Weights of a small GPT-style language model, trained from scratch on English Wikipedia: 5 heads of 64.
Each number is 500 + 40 x the weight over its row's rms, rounded and kept within 0 to 999. Layers, rows and columns count from 0. Numbers have three digits each. The size before them is the row's rms in percent of the matrix's.

# layer 5 MLP up, 1280x320, rms 0.111, rows 1156-1255, columns 0-63
094:479495555466483537502534530480482485531468497479507500478565501460499431441521544559497520440472522521497505572462430508454444486563501539527434495486505479516475584491449535490416519488516546
099:547466452489513453446498534521505522520516484444508445531587516490520520555566448487560553457442412500528521471504549460474516480526471479501487573542522492519538559491538507430560493446493523
091:562466534519562553473479452494466441518486573478524586512444480495479450481483459492488481514475576498469463498486561510446485526537485554528573526478547533482535516466479528486579485412526495
086:508572492494470430463446477527503523480557487480552455543521536478561502537453523471449567467564478495518481478482508498529518467476557478526578516468537455537503487506422479536543453530448424
095:561512547525552531477529399485456595473555573441486526501486572590494427477545456483431562459462477549536520512484513508537522522519533444488524494469520475544467488495507452469480490435531466
097:547541494542431527512447498482540463447503521475491539483620463552491468556487446586494517540502536538462546440556559553493529491509517498483480464555533484462502451506451442471546463522490496
102:497506576611451544482547477503555499501539521493543551481529458467479516483507433526481502540498511495430521519493535488491443468506475510548503497480533447478530503562428496499554481466494528
094:494489522517508429473551460464474531464503419494450527517448486503546457546511485556583460473523469510487516442467467527528449395459508428528546491493520506413550493501489524455508456506525501
108:510474462520472558436442473442443432456455600470583506464514491517487513525436463521474544524496552512501520560456476474446445470451589519494542504430521501482436491520462476558509554523455519
106:409474502525560532451543501467536544511556560538585530483555540505512457427494447486470526460540425522428446563492513498505467487451514516499513505514486529435534477458568582503512536429509563
102:541411575552480548467557552473479566480500539513504433545483474447468482449463518480564488483504448512528501507458533557470499447514493488365560532454534529525524441549529504578568501530438442
110:542470501482493521515514529456534498523464567449495521580510463443505478511497499491473516526522504492561480508491528503465507517480547433452412458470526487440421489549466463421499541491593553
101:434507514514515510498419525499427440494517458526567543466540525468497517456394552435554496517533434541498469569484521466523521489569496493425516443470501533578561503503430524484498487522545438
095:552385496580604452498476538457434501483455551519480471524631545449533514513495474432451563504535478503489443535479487530420529450549554479487466545486510502544463478516533534502564457448558478
087:508473583426577528527496446558493481476529493483537516530536553485517482416475448486498514496520532526407445484540579433524519473559478516398482488404521473568507485513525509495511451518461489
101:497519496530474469482553503532575459427480434534447488462535490460543479518510487504418502493475558508506432430454493509516482518497509486553504455462497530577474574562498527483482502540509495
096:533422547457521471522485484497517507511450495499482520539464443444495419558519495504504504456498476519450456496575523516579448471513540401524514441534445547490490543530473507493520470537476515
110:622519574519517513434464543490468483468495475529533497559473504514515486532555455503493489582456557517512448558473420487460440483430487528482525537491462486520486494489480525540497389592486480
111:526536501514500501476467500479449551516539539517562492488527526453461452517497513571515436490500511482560404552474477505463486472522496509480481586479537486473474499589523536516515439486510413
100:487521507576564551537450456581512531464504424450456487467524502551480482523480435581451520505540535481518527527538552429514478463512458416405439569439523462508452525489424485491511406518508478
099:466538392564473550466517533410509483547548492489483516483541470509527501447540540525466490502465556542434470446556488521484474522517537496444509473513447454559441445480430476483438457517515498
101:454565550453542486551489441513509402408581524432524505528460548444490494541505533509467471538443533533519502527504512545574555518472494464533512554554445498567507510437461559539526561497541509
093:444488395450562479551483489505478562459512480551466544471514467519524497540525589454571557461506407516515530472493456593451469537512502477440497445472482551556462498487431500460472562526528520
099:458478502529484492486479514437489551469495535442508490535486538470481513492479490543531499520447545542522520521482429483529576547493577456512568558455492524460427449468546484483552412583443518
098:438526501429540467564579495455526513530538509506544496447497426491479521485533499474506504467482509515509561618531540511454503471434444490508487516485491493515527505538488489570496484495460456
117:510483518545466539480519497441518452506503501463509514466541503607541500497381493515501429509455558534522530459505523542533464593518521494550505514539463561555505520501492534524486472489454479
107:479533547581513497516447421528479424460501449441430545482422552521526507492530481418509485526468539486467494539508492528567486512550521532446516478570509455545472520470487498436514489529532502
102:492541506504520480499517485467522583417501456557424498512562505535461438478554509548523481449453534493459527418515519526494478437553460452498554510458463480408427556521509452472529405480483508
096:475485470507455447532481559550527555506519458562456524543538527569433520514507444486455514495519408468471496471521476565507469484458475531538486485492508488483531547437495511525494467468489465
094:418482522555498458539490529470447434499556553473517528437478387494493498498502483480564481548496491512528410503448581477459508399527552504445485516479515518528531503509527486492527526552464375
107:515552512471476517518509459487412514521451468457472482439497509476481478567481565534482553534516521577562557514484505489495467531478572506513517472494551486481538554495514553548514382530496531
081:525461504462572539521528444582495489524512446564526473541530521516479471455512496486527513513551502525481391494514530509473516406475559564489540490471450433462544541446435504523496420488487525
101:506418491490482553518476587469495486492513450551528500513526434496515510441427608519479525466451521539433482444503558456570550496528492470509471412496565543468515488514563472404584487515509538
099:518484442487590395495528519539550525444524464524532497468467469477535447512438519573506471525567456527441455443496493551459584510574543534554562581466388489496476452504465461557507491531479439
101:525494549573509514514513499508655459508498456503519493458525506445446525527511549488472457464474477469461501506513423498551438540516542403539573567492460498487548481472570478493490576424536431
099:554512428556472515507464464443530484492442496503515524602494415452495501590474462510517518481479451522491465569446477506483533589493481450482495489455459458468566595500412521536507532503499528
086:577544550551457487538413498548433504545524472503546461526533465527481506562538495543483483512556452503514489514539447470473511440434498472495511534460546430541513522513480487521518504504451519
086:419442489535591518537573428480576439496525506472571487550455539562552448514459567484424544503453545470562481427487509526481534450448486498512468494549473517518466440487470471497442526499456524
096:430539505502506502551522435499539506516491428485512536491506422518587482520510471496530486524481541448474454573487474549513469510510503551592514418476539534552489478566475464512512550462579569
104:546509478450535514433465539531506552514508528506546465471517470527558522456463403447521473469475555480481508490525495519465521536498522443516473480563505516474496487619575462542498447527430511
094:501492569452475556519453405546541452455555530484508527538507526537512499559487425526512489556518525536422407484557502449529539463456416525403504513497534419512503426550514500533529472499419468
106:478466502468561513545469566444467548467440522529493470423495498481485495508543473487456571570518513516509473534515568504529532489475519458462482502472452442524489539600534528439406430498544490
107:469509534554528507508455441510511521487505545447516523541552520454532454562508472464493427486541613415459480462503491497473465494562439476553530505512521436485563479489535484578493494490504464
097:532561453486457518522388533412512559530485522492479495481541459422492493488513456463509475530565503555517557477515505480471416499458511536466583559409520503548530479440557489532515450474525500
088:465491482438555501427510519546506497505473454535468496487475526476489502506479504508479563499449464489458483570492509500518518501479520544489485483570601500454493526410465537449580529470478464
098:563538450539529521494598497500534544447494474500484521493522438546473512494468501486526489528554496452392457443468582515584513449478455455505471538513457506477452518555414540511455486520507477
093:476524487537522475478523552449494463542517450461550478496593496529489485496525479525447567563553466505519475448492530462519480509467486471515526540515488480485437453468494541492505561504523495
106:514450513477537473419515529535472477547521475492539452473543525568511449517514471498550600626476489558472518556563552474586512556513484511495525522481591468412551440479448478494466480512547557
102:544468431548601506536496500418517472491490503452484475471520516468524517512449512509474514474480505531428551472455567494572517474523516399426476479464510509549463540527471461458519482485427503
102:531454577481480471507494509413520525512460540444546527480545459551511457564548559529461512595504538534474461506540527504450462521466549458454395502437435466531557539530431499459509473490489497
102:512503557506562574470421562512501552505489530481524527490524513482504477515523501496472513509439479525454544517452549454462509553451517482513454475465482459568460454551474441553589563585439550
124:530543446535504519427428507495453530497415516466534440472532491462518541544492477465424566499489435484538525526462433502510462490466508500515505516491514428458431459526493509547515492523494403
117:514542537524517584484521545456499495505513486516452545426525542498502493567573439467479507468511465498468489456524531547456541455461507502477472516487476499491561557573529578440515522465516473
098:492520527459503460510565514502503444480509562483505504562479460491587525562504493500572516525423504496502496482479460568525471475490518504482492514453510481460446507500544512445548529457512463
098:516535561481449561466474449529497554518498498439520523384458529514451523450503479524509535410504488522476505540543457433547520515493570455459517468469545516474477520511534494528525423451491487
104:483460535507537536448474528470413488515413537498501469518502530472522491511431486598408496418474522540579505617559481497509525518489471439607493553450475551510476543520532478458567522532451474
094:525536520427546528459476472462458548557495472451467447507470535527516488514474471491478476554513487496454553497571494595493490493510547545462506431508476511531494501465507527457501566538454415
095:479539523489458526444555452419520492513476564554459520493538481467486521523496499517535503562498523490503464423524573494595566490463530517486507542516541448442492489507558511439396459467532521
097:505525467518523414464461514515450507514507500467535513476525479439490503490503539527483549580477436449533557493502529496520481487508464449472422543512533486493510464430490504484547419440441532
094:526518481456518485466475522542400511512474451479497461527520517528456500475460489467475512526552523483483487580530514504509505521505531532503554516567488432503505466480477467484567477435521532
092:414500476485477440492392524551449544544485474467486469520533496480526470449512551474535511512523487489533459497523526555549518533494549467492404468544506475414469561520534526537555478537449487
104:545530567505471464546493508513472521490480479477436489547463403530499450485517491490509453488442504475507391496552544493455493569485463449436517526497531449525557511480507494466537537541585535
092:476501467477574503483511426470543479448533584460452490506537599474571467584442515489505505493600479503509474485448487493560498497503511490479496466487507446464579559518463477531509477520431532
103:494548524476633545412488445494488469525534532464484477465534474451512472475476539471511482462424488488562448541472549560512534564474475579515506459424541494501515544520508481496556497440521499
099:499568528480454545470469441533483570420530507434471504552399492533491444512468523456503495441524528480498525489480456429508469498560505532499481437535494470479563510476428485488408553497509479
099:517498485504479470500446559488470530527541600475477541518501460535483496476478465492464476476466491496487545492587569501485466530438499514520425500520560492544514475484592491426490499469506452
091:465534514440477407423477482529453472541514484415544574450469524568499500565435512503506567549512492481506465548507518488552468500540491549479580464487540490528503497482514580520544400523553466
102:464484518509524568500541416572495481562479560513522567485496542483579468479484454554537525514550420535488456524444525449574521529506474437510497476466463501451465454545536517477441554431490499
108:543483567498520539509544484430481427536492514495511506464464371519429486556465461478536598573517540501489493519576556504525572453493474576451549521487534485422519493489561520516488463572500476
097:465523484495467481517483505433522494473512471455553540549426460565513487519521474486532525460487422435490542495489488520489453489547525540545530479492543512486492488476476507635487458519521471
098:470464490542515509556553489484482530448493512513515518493545475443464479478551442514442460501502549545624472451512485463514539448475496466396493532535559457477440515490481468487491412513500476
103:450484590517525562525528450498526481479558540448504499485489600433510416520523551562460528500556498493460591503558524479508490424556439516490497450513510483558512538524475514421522502546576531
095:469500472463521462451530444479450486463479475512507467547502500554528514532501480503545499499567411531524505525490620479518516436485487576492468490522531518515528489446470541543505522476481516
108:489568508464503572524479491491582588512472487468446518407516498520478544501561515503546466504508500522480519523453393498453449529437539539508536405428471440460502571454485507513542543538552445
103:464500568478519492467446507527479467530471500529474477581482563515506495472530446505568578487457530456422497546564504484527482471607533504450508497541469483520470561506448556514578489495537599
107:536487506550486524546569564510466521514438444502549504517554518454509515465515542490463430575506472492570499457492432492482439507460562461509458481476469485530501573478534488453544472464493487
098:499601515552501522488470455549520487527497422403501517480504573470485515515469420514431523448519541507496528520528467507498502520497507504510498503481548484455438553493496510548482540510480451
102:488528435478460559469541488499486499522487534463497465610460462554530493557442524533601513444509480549506514535511532545570493481449511506495501544587486507549518403493518504503501520567557513
096:447507510518517488482523462532480530520461489480509529405488513466526514501548518543517459455581475491446497532508479512446558422543535446516435478556529562565448506574512517478499484523543458
102:487447481497422461533478573527497512563489537444487559492464516488459509506472482423487475482494527511531404534473523458480494503433559490442440528468577393496489410501474532541531531524492379
090:636527411544479492532485452500507430522574468474497499433399451466488493500471484473508527463495524438522420447503532488511503477491497473485468468458430493459531491553452561483459474565455539
092:510557518567567436500494561504433552543612611498454520451484461521493455482614494545512482445483470536448514517458488478540464527426544500488484469419518452469536473501554482490518488489558478
096:550496506491530420490567470511542478562462440487527547532497472530527457496416442603455532508486479498530439488471494493543496521510509545508498486497510400496569496509501494522536492520585498
106:510543472554419491513493493505504465478503523523472531476548539486533463548522538497465564440549477445465493463511464528481470498494468461480588494528484591501514525486560493488529484515484521
097:542519491507432421488446498495515540508517486498601581479517449490518508508514580442506458505541487504489457478560481505468496494521491578529485498550455528493476479551530459539493478484417481
095:517468497533592506518438516486462544459442489484585525434551449446491521498566561477557427482463478469511541428519460489516535507525495488477500496503521483570554527544482487505543524532472414
099:537524351447566460485517467560523489463457483525438484509552501408481509514529544507558504515563484459484452491495491499552493521509490468486500579545498480515410494515522559429460527495541479
115:531517483542482509499533496494520517485492471518434527529533553517492452531505453569503510553510538610489525449492546481441463447479543546531552538430516471613480423562429466468517518535572410
103:468556492497530514449487519503485453488472524418519445469470546474528461521556563432477534452422492522451499502523427481483502406506478541505451488548537547473520405498545525566515458461496574
101:496518530467514556546450480531542525487557529459502580523443446518498495532524520498509491571583437538547512502460443521526467430527510473608519472506453486567504532471549546492506536479391517
101:505432438486516563478487445511517483525461469527602483547530518538525494487516473479499487450525450481493488496457476564500482565515539618520479458461501486500480515526466498465477550429576415
098:464488442492560473511447506463576524492436453532524446556511604432504474513471516596459496480481457502475462534432524481481546509515527498441497499435498475421439536552532507533458416430476485
097:469474465497579589513492507487491489475468478502469447568479484446526522533466507518555478449445488470466531439516533492430443494500503495525526485450442526509489486471457472564477461508517481
079:529494474534466435506520409510511492523469499520447474510418426452546488514457482603523529544462441481479486470539515419480542482508515540452451588542556486461533506503481501499487508506529545
102:429471487614557529451517426486543493528504537491532543429451530545471479508494505582521504502429521469471496574422561531505482577552474558488578436507465464482553555472511535549497492543495536
080:512435573491455447542537568557527482537482484467551551545507474514468496505499416555508502521576470530521475552520585551545505490548477417519516465472542511499489478538479459468503503461516520
114:466444542482570475524487528431502417546553523363427531498522535498506528424556472527512480510506489498463472486453510470528533491576527424555522488548459505597492408418491543490484530500499476
094:519423523465458462523472515503493556511502551493504489482502484488472500480464506546489475485465503515519462481502437536438474530485503457498441580530454559475545537474512490445524504494531523
103:505509535550494470505479519469432558545487560470550479531530586488491505452439438489472449560543480515474485453469516492458439476569590431504500494454512431519498461507540505521477544494484561
098:484519492486487518466490459480471475449455467501524497528488505445451473493477482537490432505526562516504537481577521564549455477512399522512511505510505500528539507524416473470568511455562507